{
  "n_layer": 9,
  "n_head": 4,
  "qk_norm": false,
  "attn_scale": 0.177,
  "tie_embeddings": false,
  "parallel_block": false,
  "init": "orth",
  "init_std_down": 0.0,
  "final_lr_fraction": 0.1,
  "seq_len": 2048
}
Each number is 128 + 24 x the weight over the matrix's rms, rounded and kept within 0 to 255. Layers, rows and columns count from 0.

# layer 2 attention query, 128x192, rms 0.4, rows 88-95, columns 0-191
[[126  84 136 185 143 130 146 126  88 114  93 105 145 192  72 118  81 122 145 126  96 132 117 119 105 143 125 140 102 106  92 116 134 107 136  99 134 121  87 119 112 140 122 136 142 140 119 132 111 165 125  98  98 150 112 140  66 130 160 144 152 160  70 137 101 123  98 154 107 119 119 138 101 120 108 130 161 128 155 110 133 105 131 127  81 172  92 108 151 125 100 141 118 169 117 111 150 173 108  44  88 103 119 123 124 129 122 121 162 143  91 154 166 113 146  81 136 126 159 160 165 146 161  82  72 143 147 105 107 170 137  74 151 142 151 123 104 123 157 103 107 135 142  66 154 149 176  96 149 146 138 109 135 128 110 123 135 158 125 128 128  95 170 105 111 136  95 126 147  93 130 152 148 140 126 139 124  90 156 142 106 112  71 154 113 163 101 110 138 118 126 110]
 [148 129 128 133 140 154 117 134 119 115 111 127 106 126  90  86 162 148 114 176 141  77 169 108 119 132 105 116 130  59 130 175 148 112 143 139 131 121 180 151 130 129 120 144  93 113 108 145 152 154  87 135 187 129 107 157 147 104 106 125 149 125  97 149 106 117 127 129 136 140  92 139 154 109 125 102 105 135 172 116 149 138 155 117 125 152 106  91 132 162 127 164  77 115 102 112 152 145 121 119 176 142  99 143 113 127  89  96 158 150 127 141 136 146  80  99 119 163 125 125 138 141  82 112 152 104 144 165 129 126  70 132 143 165 118 134 126 100 102 102 124 122 142 147 116 132 123 113  92  84 119 152 149 151 150 122 145 122 100  86 113 125 154 119 126 117  96  66 139 134  69 104 103 164 203 112 120  74 130 118 136 130 101 123  91 113 118 139 175 124  86 106]
 [152 122 122 107 137 176 125 112 177 143 115 115 130 117  99 106 143 147 131 144 141  76 132 152 146  81  99 147 106 101 125  78 139 144 153 104  85 108  77 141  93 106  92 111 153 147 118 120  87 141 161 111 124 127 153 147 154 151  96 149 129 127  99 103 155 169  80 118 122 180  74 105  60 198 128 122 160 118 141 155 112 119 106 135 101 126 119 159 140 121 110 138  87 130 146 132 133  79 113 125 113 152 136 137 136 119 166 143  90 114 137  76 106 106 152 124 124 129 158  93  59 118 115 129 113 144 137 107 112 168 137 160  76 111 161 203  85 147 118 133 113 130 109 163 180 111 105 136 173 173 127 138 169 147  89 138 109 145 129 140 126 134 154 130 100 100 113 132 131 111 142 154 140 109 149 119 119 142 133  97 133 146 134  89 125 137 114 158 118 134 140 121]
 [158  99 125 137  82 149 139 150  95 145 122 148 119 144 134 150  76 149 106 125  93 165 121 138 127  79 139  90 137 141  85 134 135 149 128  95 103 187 128 141 115 100  72 166 185 113 128 150 161 104 144  91 134 130 112 101 127 163 130 182  98 121 128 117 122 147 146 113 118  95 139 147  98 138 145 138 130 162 151 118 142 132 101 141 124 135 155 102 106 130  53 120 131  78 183 144 102 115  68 136 140 188 151 129 117 133 137 121  91  99 103 119  80  95 111 112 114 101  69 134 149 119 175 155 172 164 155 114 125 105 113 126 127 113 113  96 145 135 105 165 130 150 111 129 149 131  81 166 176  95 118 120 110 110 142 141  96 106 149 132 137 130  90 112 110  91 122 121 152 127 135  98 136 130  97 140 113 188 128 138 138 156 102 165 112 100 142  83 125 106  97 124]
 [ 83 173 116 117 122 131 101 116  82 148 144 134 104 141 105 150 110 145 127 146  64 139 116 139 111 151 121 115 104 136 117 146 115 130  98 126 156 160 148  92 147 127 122 150  81 119 148  96 122 118 177 149 127 159 152  99 114 151 185 132 128 200 178 158 169 127  99  94 151 134 144 129 160 141 129 131 107 137 125 127 138 124 144 111 143 132 145 117 142 111 140 117 114 107 138 135 128 145 115 157 163  89 122 136 176 152  94  98 153  96 147 158  66  58 152 125 108 167  98 122 132 112  83 166 114 118 109 165  97 142  40 131 104  96 110  93  82 117 105 167 141 110 142 152 113  96 119  83  80  77 142 119 103 125 130 158 139 160 132  84 159  97 123 123 181 149 184 154 115 147 156 166 141  79 103 122 203 180 134 125 140 152 118 138 195 141 114 109  92 131 127 139]
 [ 77 163  87 112 178 121 144  93 126 154 151 108 105 108 175 148 128 108 120 110 137 139 123 157 130 152  62 122 113 135  69 126 130  86 127  93 122 121  87 115 143 159 152 137  88 165 116 157  99 120  98 156 146 120 147 130  91 114 110 103 146 148 141 135 147 115  96 151 137 153 184 194 137 138 138  86 129 135 132 137 113 134 157  91 119 126 140 146 151 144 111  81 121 129 129 123 157 116 145 128 130 125 123 109 120 121 112 139 152 118 124 100  88 102 152 107 171 152  99  88 139 159  89  99  71 168 148 132 126 105 135 105 109 102 134 153 142 135 154 117 114 144 136 122 148 147 112 134 101 151 119 125  92 110 131 120 130 101 133 115  89 121 128  67 127 149 128 154 124 124 153 126 127 113 102 153 167 128 189  99 165 171  86 156 111 140 139  97 138 144 117 103]
 [151 125 169 185 143 153 141  87 127 141 127 141 125 167 178 146 109  94 181  89  84 130 155 150 116  88 125 131  75 155 119 120 124 128 126 146 116 112 153 152 131 115 102 120 107 104 130 106 138 167 112  97  80  96 136 180 111 147 100 129  73 118 129 116  96 141 144 126 128 110 140 106 117 159 142 141 113 133 111 136 196 122  93 160 139 172 125 163 158  86 123 142  94 144  90  95 118 140 121 130 158 151 118 109 117 159 136 120  96 160 184 128 163 163  99 109 106 102 135 162 146 106 113 146  86 173 126 114  94 138 135 179 187 166  99  97 121 195 102 129 120 145 189 168 186 147 117 145 147 172  85 132 114 110 132 174 146 137 109 127 121  97 105 116 132 114 149 143 141 155 126 108 101 154 119 132 167 114  96 144  94 123 181 132 125  69 126 163 164 140 146 114]
 [121 107 129 150 178  64 106 127  97 120 185  42 107 112 148 148 125 125 118 130 116 111 137 122 171 140 117 144 124 120 111 150 161 155 101 113 146 104 139 147  97  90 112 125 162 149  86 144  83 143 115 114 147 164  56 164 125 114 145 114 113 113 130 149 151 143 169 106  96  95 110 117 101 131  74 142 147 137 142 114 146 146 164  43 163 110 121 117  81 132  98  90 109 170 125 170 109 125 121 171 144  98  94 113 128  94 137 110 157 107 111 169 130 150 152 134 115 135 158 159 137 126 109 137 147 141 106 161 194 136 125 119 134 119  95 100 137 172 177 124 119 105 117 136 133  79 121  85 121 155 144 199 137 138 193 119 147 137 140 140 142 142 135 103  92 125 155 118 100 142 114 141 139 179 108  98 152 116 140 114 127 135 140 147 141 137 148 115 192 102 154  96]]
# layer 2 attention key, 128x192, rms 0.425, rows 88-95, columns 0-191
[[134 153 116  94 168  95 165 113 154 115 135 158 104 187 128 101 143 151 131  76 121 118 108 148 129 153 124 168  87 139 191 157 110 125 165 140 121  82 166 109 136 131 133 124 160 146 111 134 132 103  54 173 143 115 148 132  60 129 134 121  84 138 122 140 109 172 120 159  88 106 128  93 134 114 118 139 168 147  82 183 138 111 137  98  99 152 107 158 132 127 197 133 118 123 137 108 140 118 145 118  87 136 135 134 136 116 150  98 104  99  95 131 162 128 114 158 173 169 176  99 124 174 158  92 109 116 120 127 102 102 146 101 158 123 136 156 157  93 156 188 140 156 127 121  68 147 110 158  72 148 138 114 116  71 195 181 128  98 146 105 182 162 114  99 143  89 126 143 143 136 151 128 141 139 154 115 136 135 115  88 130 109 192 157  74 151 132 111 112 115 136  99]
 [119 131 110 141 149 133 115 136  98  84 126 101 175 129 133 125 142 102 173 142 144 113 161 151 111 115  62 190 131 124  92 130 109 191 109 137 135 156 119 151 133 136 105  90 120 117 126 171 148 150 109  99 150 131 119  92 161  79  92 139 152 147  99 109 121 156 117 102 130 136 165 122 108 117 109 103 159  97 143 107  72 109 121 123 182  90 152 124 128  98  95 180 173 159 102 142  93 122 142 108 142 109  92 192  82 160 130 116 122 117 108 133 116  99 110 127 131 143 115 126  72 110  99 137 131 199 202 143 153 105 160 167 110 102 157 141 144  96 149 121 150 120 130 118 150 104 130 126  87 168 116 109 152 163  75 137 168 185 142 134 153 110 108 155 192 154 117 111 170 120 143  88 160  89  68 143  72  84 150 144 137 142 139 118 159 150 125 169 101 119 150 126]
 [119 118 150 166 132 120 160 146  87 141 174 162  97 111 176 121  77 119 168 129 127  92 104 130 151 107 117 133 111 140 150  81 109  98 119 168  92 112 147 118 104 179 148 132 106 181 117 133 107 115 127 133  60 160 107  90 170 114 149 135 100 134 122 133  94 116 148  89  93  99 128 143 132 186  70 109 112 103 171 160 127  90 196 116 135 141 108 123 117 108 140 147 111 134 134 100 133 119 135 158 108 130  64 163 141 130  92 138 185 160 127 147 120 122 121 106 151 113  92 165  93 139 112 120 114 156 151 107 114 129  95 107 126 110 116  80 138 106 113 132 144 102 136 124 160 117 186 122 139 186 142  95 108 111 162 120 152 163 130 108 126 132 134 110 151 153  93 142 141 143 171 127 148 139 113 112 113 112 117 138 138 126  83 133 143 136 157 106  91 146 170  68]
 [141 164 114 127 126  93 126 113 168 147 109 109 178 106 127 130 112 154  99 187  99 147 127  86 128 131  91 107  74 148 156 120 171  99 163 131  99 146  84 162 104 104 106 103 130 133 117 109 147 144 182  83 170 125 106 119 140 115  63 116 175  96 136 106 128 124 124 149 172 160 127 174 220 135 161 125  96 157 153 125  96 111 115 116 151 110  76 125 131 117 146  86 145 133 126 106 159 145 149  90 124 118 143  87 106 133 126  99 121 140 143  96 121 135 166 154 181 104 155 129 166 152 139 144 156 103 124 135 110  75  88 100 145 107 113 106 104 136  98 130 125 137 183 127 101 103 151 153 124 155 106 104 134 156  96 167  91 127 149 148  95 111 128 105 128 127 148 127 138 142 107 166 143 105 103 116 142 133  96 142 191 152 147  84 124 136 137 125 120 138 110 133]
 [145 175 116 167 160 106 169  54 179 119 152 125 150  98 148 126 107 138 148 146 133 114 180 109 120 141 140 112 156 107 155 157 116 129 106 162  97 125 125 181 138 134  81 190 138 133 123  72 141 185  85 141 111  85  93 130 137 101 127  87 136 143  96 131  93 119 130 125 175 104 151 208  90  79 106 128 124  87 132 125 165 107  96 165 117 116 111 149 102 138  94 118 174  75 141 172 148 164 141  89  97 131 143 138 118 114 118 107 135 170 122 157 134 152 137 177 134 118  76 108 111 124 181 106 175  64 114  97  89  95 127 122  86 129 137 160 116 102 172 111 153 133 150 128  99 103 111 135 139 145 134 144 114 106 142 115 193 104 118 161  88 164 171 139 116 162 157 163 109 123 127 106  85 107 178 155 179  85 168 140 126 122 108 145  50  74 120 123 136 121 180 118]
 [174  83 117 139 112 163 106  58 124  98 124 161 119 118 129 135 159 143 148 121 114 121 138 154 135 157 141 118  92 166 157  95 125 125 135 169 121 121  88 142  96 116 149 136 149 116 132 122 106 108 117 138 139  90  78 134 129 158 106 138  93 148 120 152  89 146 115 101 129 111 135 164 150 180 134 134 149 110 107 107 144 130 136 117 155 135 107 163 135 183  69 156 152  87 172 124 107 168 130 190 159 155 143 131 155 161 115 116 107 113 101 145 109 118 100 132  93 145 121 116  66 175 151 125 136 159 157  63 105 126 122 132 120 110 155 100 130 136  86 116 140  93 131 143 109 147 119 145  90 111 131 151 103 130 121 100 139 135 152 163 104 128 141 103 168 129 167 114 130 157 140 120 124  74 119 127 132 119 120 126 121 100 130 184 129 138 115 127 168 121 146 129]
 [ 91 163 130 130 140 106 107 157 176 126 152 109 180 127 119 156 136 128 125 107  97 151 159 139 107 185 140 174 150 115 127 137 158  88 146 115 103 165  86 128 162 102  82 105 103 111  99 126 132 131 141 172 140 102 175 143 116 112 120 114 161 108 164  49 114 132 157 126 100 122  81 117  98 139  84 129 124 120 143 154  56 104 138  96 134 121 101 154  77 135 162 109 102 114 118 127 150 129  94 161 158  72 108 131  68  75 111 150 120 133 155  89 148  94 131 119 119 106 109 146 130 132 126 131 123  81 179 103 153 168 118 117 106 120 110 151 130 155 143 136  84 114 158 164 106 188 184 153 119 134 111 108 119 166  91 116  97 148 135 130 141 110  55 143 118  96  92  96 100  87 131 113 140 128 136 113 120 112 165 107 181 163 147 131 127 121 128 142 134 130 114 128]
 [127 110 104  92  82 142 119 125 126 127  94 185 115 155 194 140 168 139 155 103 154 113 156 138 143 162 146  86 111 104 129  93 157 117  89 161 173 142 129  98 122 137 154 133 153 132 111 158 121 136 152 134 151  98 118 136 109 150  54 135 194 187 123 107 150 146 122  99 128 169 120 129 128 155  90  88 141 118 130 127  72 153 120 151 120 148 138 122 136 171 136 150 148 103  82 174 110 123 138 102 109 107 137 134 143 101 141 135 151 169 143 145 181 149 119  98 133 145 129 115 110 144 171 133 107 162 161 145 160  90 124 113 144 110 123 139 160 148 145 116 135  92 184  97 166 144 171 140 146 110 168 130 142 107 116 122 139 158 130 133 163 122 128 115 168 120 107 153 136 155 155 145 116  98 185 138 141 127 147 123 139 115 150  90  95 156 135 138 134 112 152 136]]
# layer 2 attention value, 128x192, rms 0.391, rows 64-73, columns 0-191
[[156 109 152 117 122  93 139 138 118 109 123 128 135 110 166 125 124 108 122 149 167 131 136 126  91 130  78 138 150 113 143 122 151 120 110 118 133 106 164 115 130 147 113 125 116 160 128 111 150 134 120  91  79 159 139 146 131 147 149 125 154 154 116 141 129 139  89 160 152 125 121 151 109 136 134 147 139 111 112 110 148 146 127 123 145 124 111  80 120 119 149 148 106 142  90 108 152 126 157 108  56 101 115 139 138 140 119  67 100 113 162 128 147 133  80 110 163 110 151 117 127  92 127 164 129 147  98 128  92 101 135 134 140 168 116 112 117 150  94 111  80 113 131 117  91 103 142  98 165 134 115 160 144 130 124 124 117 128 105 150 102 108 114  81 160 135 115 104 135 122 176 105 116 166 104  81 122 116 115 121 126 110 147 166 160 160 166 138  84 124 111  82]
 [114 134 168 104 164  96 122 151 107 118 137 143 122 126 174 149 112 126 136 110  77 133 134 118  85 140 170 111  95 108 178 104 124  73  91 135  90  84 154  94 113 118 114 115 169 117  90 129 107 129 127 150 131 116 135 149 114 137 157 145 156 149 151 152 124  85 114 134 133  87  86 118  83 130 140 134 147 100 115 121 137 111 101 128 159 174  86 106 184 150 125 137 132 138 151  62  97 131 163  86 103 147 179  70 100 163 115 123 127 151 148 148 124  71 133 122 120 118 146 126 166 109  92 137 141  61  92 115  91 129 130 116 118 173 115 106 124  68 149 115 172 163 124 123 138 172 135 141 111 120 158 107 128 128  68 106 140 159 171 126 133 119 122 131 113 116 146 139 117 135 183  87 126  99  95  90 108 136 146 121 125 137 128 120 122 146  92 119 114 122 143 153]
 [144 173 167 123 148 127 134 154 132 146 118 166 119  89 135 165 152 167  93 132 155 138 108 132 131 153 150  92 159 121 160 158 108 125 126 131 107 159 128 137 116 128  79 140 115 124  97 143 133 146 149 122 154 105  86 103 157 123 173 166 168 128 109 121 112  88 129 104 140  86 154  91 103 133 146 119 103 104 112 114 108 117 174 143 147 158 163 119 144 117 166 143 151 133 111 123 134 135 149 153  97 110 123 150 120  81 123  94 146 136 115 120 114 178 154  83 144 146 110 119 146 124 144  81 116 107 153 133 118 139 126 104 115 122 118 131 178 135 148 122 119 127 185 107 124 110 145 136 142 112  92 177  78  91 122 115  50 129  81 150 161 125 123 104 193 144 163 126  92 162 135 122 135 143 177 156 135 150  98 124 119 121  66  91 155 118 148 103 147 126 127 146]
 [ 91  91 150 106  79 122  73 120  88 152  88 136 124 136 101 104 112 133 141 129 137 107 148 101  96 140 134 130 117 101 154  85 131 115 129 103  89 208 105  84  88 144 104 121 158 154 143 142 124 159 136 162 100 134  96 118 101  94 161 126 121 144  94 108 136 122 108 120 105 117 114 122 143 133 132 153 135 165 103 138  93 122 134 143 130  65 133 125 130 153 112 143 184 128  47 164 112 137 143  85 134 145 176 105 100 135  92 104 116 114 136 123 141  69 128 111 104  87 101 139 130 128  93 182 143 179  64 113 132 151  90 107 119 177 109 134 124 110 120  89 150 130 153 137 115 125 192 146 125 112 130 122 141  97 122  82 121 121 143 184 152 159 137  93 135 147 113 148 109 166 128 137 141 150  98 132 141 175 139 146 144 122 180  61 114 145 132 123 111 154 135 141]
 [149 132 148  74 134  91 141 163 115 198  85 111 105 120 102 126 113 144 118 142 137 161 112  98 123 133 145  96  86 123 183 163 228 171 122 150 118 132 139 171 115 138 141 127 105 171  89 138 161 158 114 161 141 135 178 117 151 146 124  99 201 154 146 100 121 113  98 105 125 164 149 146 109 161 129 119  79 105 119 157 123 149  65 171 119 137 118 138 100 125 115 120 136 100  76 126 136  98 129 123 131 158 166 115  85 118 108 114 108 147 137 119 129 155 126 118 141 142 145 142 104 134 131 179  98 138 126 141 108 119  74 167  91 141 115  78 145 132 146  89 151 160 142 114 121 138 155 126 152 118 170 125 124 118 122 189 106 148 133  90  77 134 139 144 178 159 130  90 116 123 127 168 160 117 158  94 114  71 134 115  95 126 155  84 116 104 153 113 128 144 108 103]
 [170 128 168 106 131 115 141 157 112 139 100 130 136 144 108 131  77  99 127  99 146 112 134 137 142  90 102 143 142 103 122 141 147 135  80 118 132 106 169 181 148 177 121 132 155 115 153 141  97 139  92 128  96 123 156 124 124 162 159 121 154 131 159 106 127 173 126 156  96 120 111 104 172 135 121 136 115 198 121 111 147 165 155 126 147  98 111 133 138 140 110 170 116 126 123 109 134 105 104 140 116 107 142 136 155 108 180 139 130 123 144 141 108  99 103 111 147 151 141 132 151 124 115  81 139 133 146 113  68 103  83 172 165 105 110 113 151  80  78 157 100 141 157 147  97 124 162 156 101 123  70 131 122 122 139 135 134 138 144  93 125 126 209 178 144  81 160 133 155 146 136 132 133 116 111  98  94 122 139  81  96  73 134 149  89 174 135 107 162 176 162 140]
 [105 181 127 169  81 153 129 146 103 172 104 154 132 103 113 129 146 144 140 140 106 126 131 147 142 110 136 125 131 143 117 136 107 152 142 130 117 131 154 160 123 143 127 129 129 109 161 145 149 144 129 112 114 136 113 116 126 135 133 150 142  81 130 109 194  99 122 158 167 157 162 116 110 123 121 117 124 123 159  82  90 116 167 115 118  68 139 110 121  94 116 112 152 157 156 128  90 162 134 132 139 109 125  92 104 161 155 111 125 115 145 145 176  85 148  86 194 112 100 127 181 153 140 139 138  46 104 114  79 140 121  87  87  91  70 119 132  78 138 136 119 108 128 153 107 160 132 119 118 114 100 101  84 137 126 123 105 117 149 148 125 153  85 168 170 116 100 149 114 121 140 163 122 126 136  98 137  95 173 114 121 143 135 180 154 124  84 136 176 130 152 104]
 [128  91 108 125 158 129 148 192 190 125 118 143 131 144 144  88 126 107 164 128 150 151 109 139 175 166 175 114 118 161 189 131 102 154 155  65 126 197 133 121 146 161 149 148 167 107 124 116 158  98 131 139 149 143 126 143 138 149 119 129 133  80  98 130  80 173 115 122 109 130 106 169 172 135 136 168 113  91 139 104  89 151 117 157 147  74 123 138 151  78 108 128 125  93  99 198 153 146 139 166 120 125 155 120 110  88 125 115 151 119 122  91 142 135 133 164 102 160 104 161 111 155 173 103 163 132 159 133 171  99 126 147 131  84 119 162 113 123 168  88 171 153 125 183  70 221 124 116 137 129 176  86 168 163 104 146  89 146 142 154 117  99 123 116 151 113 123  81 173 130 140 152 193 180 161 168  89 100  65 131 125 142 149  88 137 169 165 130  83 165 118 153]
 [123 113 139  91 110 152 167 128 171 131 139 132 144 150 157 109 144  88  85 167 146 187 122 143 153  86 209  80 142 109  98 103 120 126 140 109 142 115 170 131  86 167 124 142 120 114 137 142 129 113 151 135 153 169 133 163 140 107 131 121 124  85 154 176 132 134 114 177 122 122 178 167 135 134 150 147 104 152 134 135 159 130 124 141 116  99 150 150 118  97 141 132 107  64 110  79 122 135  90 144 155 143 144 146 137 137  92 144 116 132 145 132 164 149 105 167 107 119 112 115 104 112  89 116  95 142 164 178 158 112 163 170 114 156 106 131 153 166 114 151 175  82 182 144 181 112 130 141 126 103  76 100 133 103 169 128 101 129  87 151 149 182 157  84 133  80 160 112 128 156 142  88 131 101 122 118  96 141 119 115  91 152 164  83 111 146 124 168 147  77 132 145]
 [164 105 134 150 138  93 105 133 174 168 123 122 123 137  80 111 151 158  81 151 138  64 140 159 132 120 185 124 110 164 123 111 152 105  81  83  93  62 151 139 127 137 120 103 139 136 143 128 118 174 104 135 140 126 139 148 129 104 130 123 167 123 143  99 144 117 172 133 144 100 130 119 124 131 134 120 121 153 138 154 143 176 116 150 124 123 111 139 140 148 158 148 119 191 126 142 122 137 117 121 131 148 155 143 106 147 124 178 148 113 172 105 150 115 112 180  99 139 175 145 127 125 158 122 116 147  96 138 132 139  94  89 135 125  58 120 150 136 117 133  79 137 103 117 127 120 120 105 109 124  68 164 109 119 133 151 125  97 139 128 159 160 105 100 129 145 100 168 185 113 135 125 113 130  95  69 116 122 136 104 143 135 118 162 114 108 123 133  93 186 150  86]]
# layer 2 attention output (transposed), 128x192, rms 1.24, rows 64-73, columns 0-191
[[118 146 154 151 139 141 124 114 156  95  82 162 130 150 114 158 120 156 136 131 105 159 106 108 135 104 155  93 104 163 150 112 114 102 150 150 136 145 118 176 173 118 117 158 142 134 121 148 160 102  95 128 122 153 161 111 113 117 135 141 144 125 123 113 125 119 124 142 148 142 121 149 121 156 158 143  86 139 120 109 123 108  95 163  95 146 104 126 140 127  89 120 188 166 118 143 139  84 113 152 129 116 137  63 113 134 153 162 151 127 145 148  92  76 176 127 114 166  77 148 141 125 151  97 128 135 104 129  96 147 124 114 136 152 131 148 126 114 168 143 148 150 154 101 142 186 110 114 124 148 153 147 109 117 129 110 105 125 122 126  71 145 126 145 120  93  82 121 130 152 151 165 158  64 142 119 113 133 140 140 126 128 109  98 137 126  88 126 130 132 134 143]
 [135 124 140 166 159 172 107 117 153 113 120 131 131 146  80 117 143 180 196 164 129  87 107 151 150 106  82 140 159  85  94 134 173 124 148 173 161 147 102 137 147 134 177 117  89 153 139 105 134 138 123 148 111 102 154 113 142 152 130 118 150 127 113  94 134 137 142 157  92 114 143 143 175 174 136 141 123 137 139  95 150 155 118 151 109 153  60 131 102  79  87 120 150 116 104 111 129 154 102  79 130 152  84 133 136 103 158 124 141 100 124 151 144 165 115 155 153 147 127 120 116 189 114 118 113 174 156 103 114 100 151 127 100 157 155 142  83 138 127 138 151 154 163 103 159 131  53 109 106 163 119 167 157 167 156 104 124 135 132 145 146 119 138 123 129 104 126 135 120 108 135 127 126 138 113 108 149 133 115 106 153 126 125 126  84 119 143 121 179 113 111 121]
 [114 166 102 140 100 112  89 123 116 142 125 145 166 137 126  90 148 109 129 101  74  77 138 136 122 120 133 138 126 136  92 128 123 110 198 107 109 112 117 151 147 111 145 133 144 137 118 137 147 129 124 163 102 158 119 140 117 145  94 128 159 130 140  96 119 170 177 148 144 174  57 125 144  78  70 122 165 146 149 154  99 165 137 116  97 114 137 142 176 109 112 112 105 166 131 123 112 148 139 158 151 134 135 130 152 137 144 108 126 115 111 120 150 105 149 138 158 121 119 143  92 124 108 104 124 143 158 150 136 191 107 186 192 141  99 125 111 138 128 138 125 113 106 154 138 170 105 116 148  87 115 103 173  98 162 148 134 124 140 139  87 113 103 134 109 104 124 115  54 125 141 159 143 119 121 112 123 147 124 140 133 138 153 136  67  95 123 129 132 118  99 159]
 [176 116 118 154 161 160 193 143 110 137 134  90  89 169 139  87 144  96 133 153 121 153 112 162 137 130 123 108  82 165 143 153 136 166 131 110 135 132 173 165 191 103 162 161 104 125 147  89  82 129 108 143 163 105 135 181 145 128 138 168 145  79 150 134 152 104 132 162 129 152 167 132 151  93 100 105 140  56 108 127 121  91 121 132  94 168 117 100 151  96 144 107 153 144 145 158  98 102 145  97  79 133 130 166 143 164 141 112 146 109 117 151 123 143 130 157 157 105 122  95 115 113 150  98 151 133 127 152 129 117 175 163 122 111 124 137 116 126 139 169 117 145 129 143 210 139 113 132 147 105 150 142 134 135 144 141 132 160 139  66 140 134 133 146 118  86 115 113 132 117 130 127 100 122 138  95 120 161 101  95  79 155 122 128 137 133 139  98 158 131 102 101]
 [127 152 128 164  53 169 103 130 133 197 120 107  87 179 195 181 159 105 153 130 124 199 108 133  87 144  62 130 147 118  64 110 109  74 138 116 133 111 105 172 152 144 165 127 138 188 149 124 140 122 109 121 112 107 150  89 140  82 112 132 138 136 110 175 122 141 147 127 137 140 118 148 137 120 144 151 128 170 106 110 122 138 127 108  81 162 170 190 126 183 126 143 144 122 119 136 144 128 112 117 105 133  93 125 104 117 149 125 114 119 158 126 123 132 117 113 128 107 197 108 141 128 131 179 112 125 135  65 103 105 163 152 122 100 132 143 148 134 134 111 155 163 136 137 136 110 146 125 136 153 111 159 121 121 148 115 132 129 127 136 144  77  88 158 132  63 105 132 115 130 172 126 128  80 142 171 159 136 106 147 160 144 116 172 141 109 114 152 170 129  97 152]
 [104 108 167 120 132 132 144 111 173 123  99 143 138 159 151 101 168 131 120 111 102 122 143  79 147 128 126 152 136 143 115 128 110 135 129 172  95 130  77 128 151  88 153 143 118 134  92 115 168 109 106 128 171 120 110  91  98  72 126 124 126 131 130 136 124 111 158 137 141 128 192 130 121 170 128 182 133 107 120  65 123 123 148 149 130 144 155 111  78 146 137 101 150 140  86 147 109 141 122 134 112 135 114 141 169 167 119 133 113  97 103 124 118 107 106 191 119  93  95 155 128 112  98 172 127 124  94 122 147 134 141 105 153 108 102  97 165 157 142 103 149 130  96  66 126 166  96 133 105 126 159 158 111 113  44 137 121 155 121 148 126 152 119  88 116 133  45 135  81 118 151 122 154 150 152 143 138 143 126  90 122 105 116 153  73 139 132 152 145 134  85 144]
 [138 106 161 105 164 128  96 108  99 146 179 137 146 132 179 136 144 104  87 114 189  84 151 131 161 150 118 125  81 117 160 117 103  80 134  90 150 124 135 107  89 136 146 170 134 103 131 105 101 110 101 136 134 123 138 132 154 113 138 135 175 134  93 149 150 126 126 102 121 156 124  69 174 153 131 112 112 139 150 158 114 139 118 113 137 127 117  82 173 139 102 117 116 138 142 105 112  93 133 106 108 158 135 180 146 142 131 163 159 148  97 151 123 124 131 134 132 142 155 167 144 109  73 149 131 170 116 113 172 137 143 134 162 180 131 129 110 164 134 124 173 142 161 135 149 164 135 114 115 138 141 140 139 123 112 105 205 122 134 113 129  74 140 103  82 123 163 101 110 143 150 128 126 185 106 126  97 124 135 131 117 102  72  76 118 145 193 109 131 130 125 155]
 [123 154 112  83 165 132 155  87 119 118 113 124 116 142  60 130 143 100 149 114 173 131 116  78 127  93 110 137 133 126  97 120 163 110  88 113 165 124 176 174 119 125  82 163 114  90 148 134 138 127 118 122 120 130 109 110 154  90 126 110  90 105 118 144 154 134 166 132 141 109 122 133 144  70 161  99 147 139  95 146 153 133 122  46 112 172 191 128 170 113 130 130  90 154 139 106 158 125 162 175 130 102 119 129 140 130 159 113 118 156 167 123 138 133 113 117 152  71  96 142 128  85 134 172  94 106  93 151 157 145 124  93 108 149 144 152  94 162 156 207 100 190 108  93 106 119 134 150 114 152 123 147 167 143 137 120 121 115 108 152 128 146 110 142 112 124 106 116  84 116 118  95 120 130  78 164 162 133 183 113 108 134 161 149 134 149 154 127 154 151 136 102]
 [ 92 148 117 172 127 109 119 134 144 129 118 101 164 117 153 127  98 144 175 112 141  93 114 101  93 132 101 146 108 173 136  81 183  97 106 164 151 123 109 112 147  65 143 136 159  96 128 170 103 115 141 135 126  80 133 130 160  87 109 129 146 187 118  73 103 136 123 103 140 110 146 126 116  64 131 147 153 110 123 123 119 116 137 108 140 121 116 116 118 133 118 121 140 141 156 139 141 136 153 133 126 128 103  77 161 140  92 145 105 172  79 137 132 153 123 118 129  98 109 157 111 122  98 131 128 143 151 126  91 156 143  80 129 129 144 114 109 124  99 111  85 143 102 153  92 148 145 150 110 125 143  97 155 176 128 127 126 156 141 164 125 102 143 151 103 104 132 112 129 120 103 148  88 114 146  84 133 127 128 106 162 108  98 152 162 122  98 102  94 116 124 118]
 [144 150 135 132  89 129 156 132 105 115 116 147 141 100 167 140 184 103 140 143  99 134 178 100 129 120 121 132 126  99 113 147 142 115 144  76  98 155  96 120 126 137  97 148 134 116 119 134 140 143 168  98 155 127 114 129 147 110 161 166 124 160 123 129 122  75  85  98 123 160 115 124  99 133 120 163 115 119  80 115 101 118 118 123 116 139 136 125  90 142  79 152 111 107 116  97 128 114 150 129 116 102  92 146 128 127 129 113 118  93  99 149  94  80 143 165 144 125 102 138 124 113 128 157 149 149 142 109 150 101 173 165 158 110 143  98  99 108 108 121 141 126 160 134 131 122 115 133 106 104 138 152 146 164 124 126 152 141 135 123 131 127 131 107 156 105  88 125  87 149 128 115 110 108 182 102 151 140 161 129 106 151 175 116 119 131 160 144 131 127  93  92]]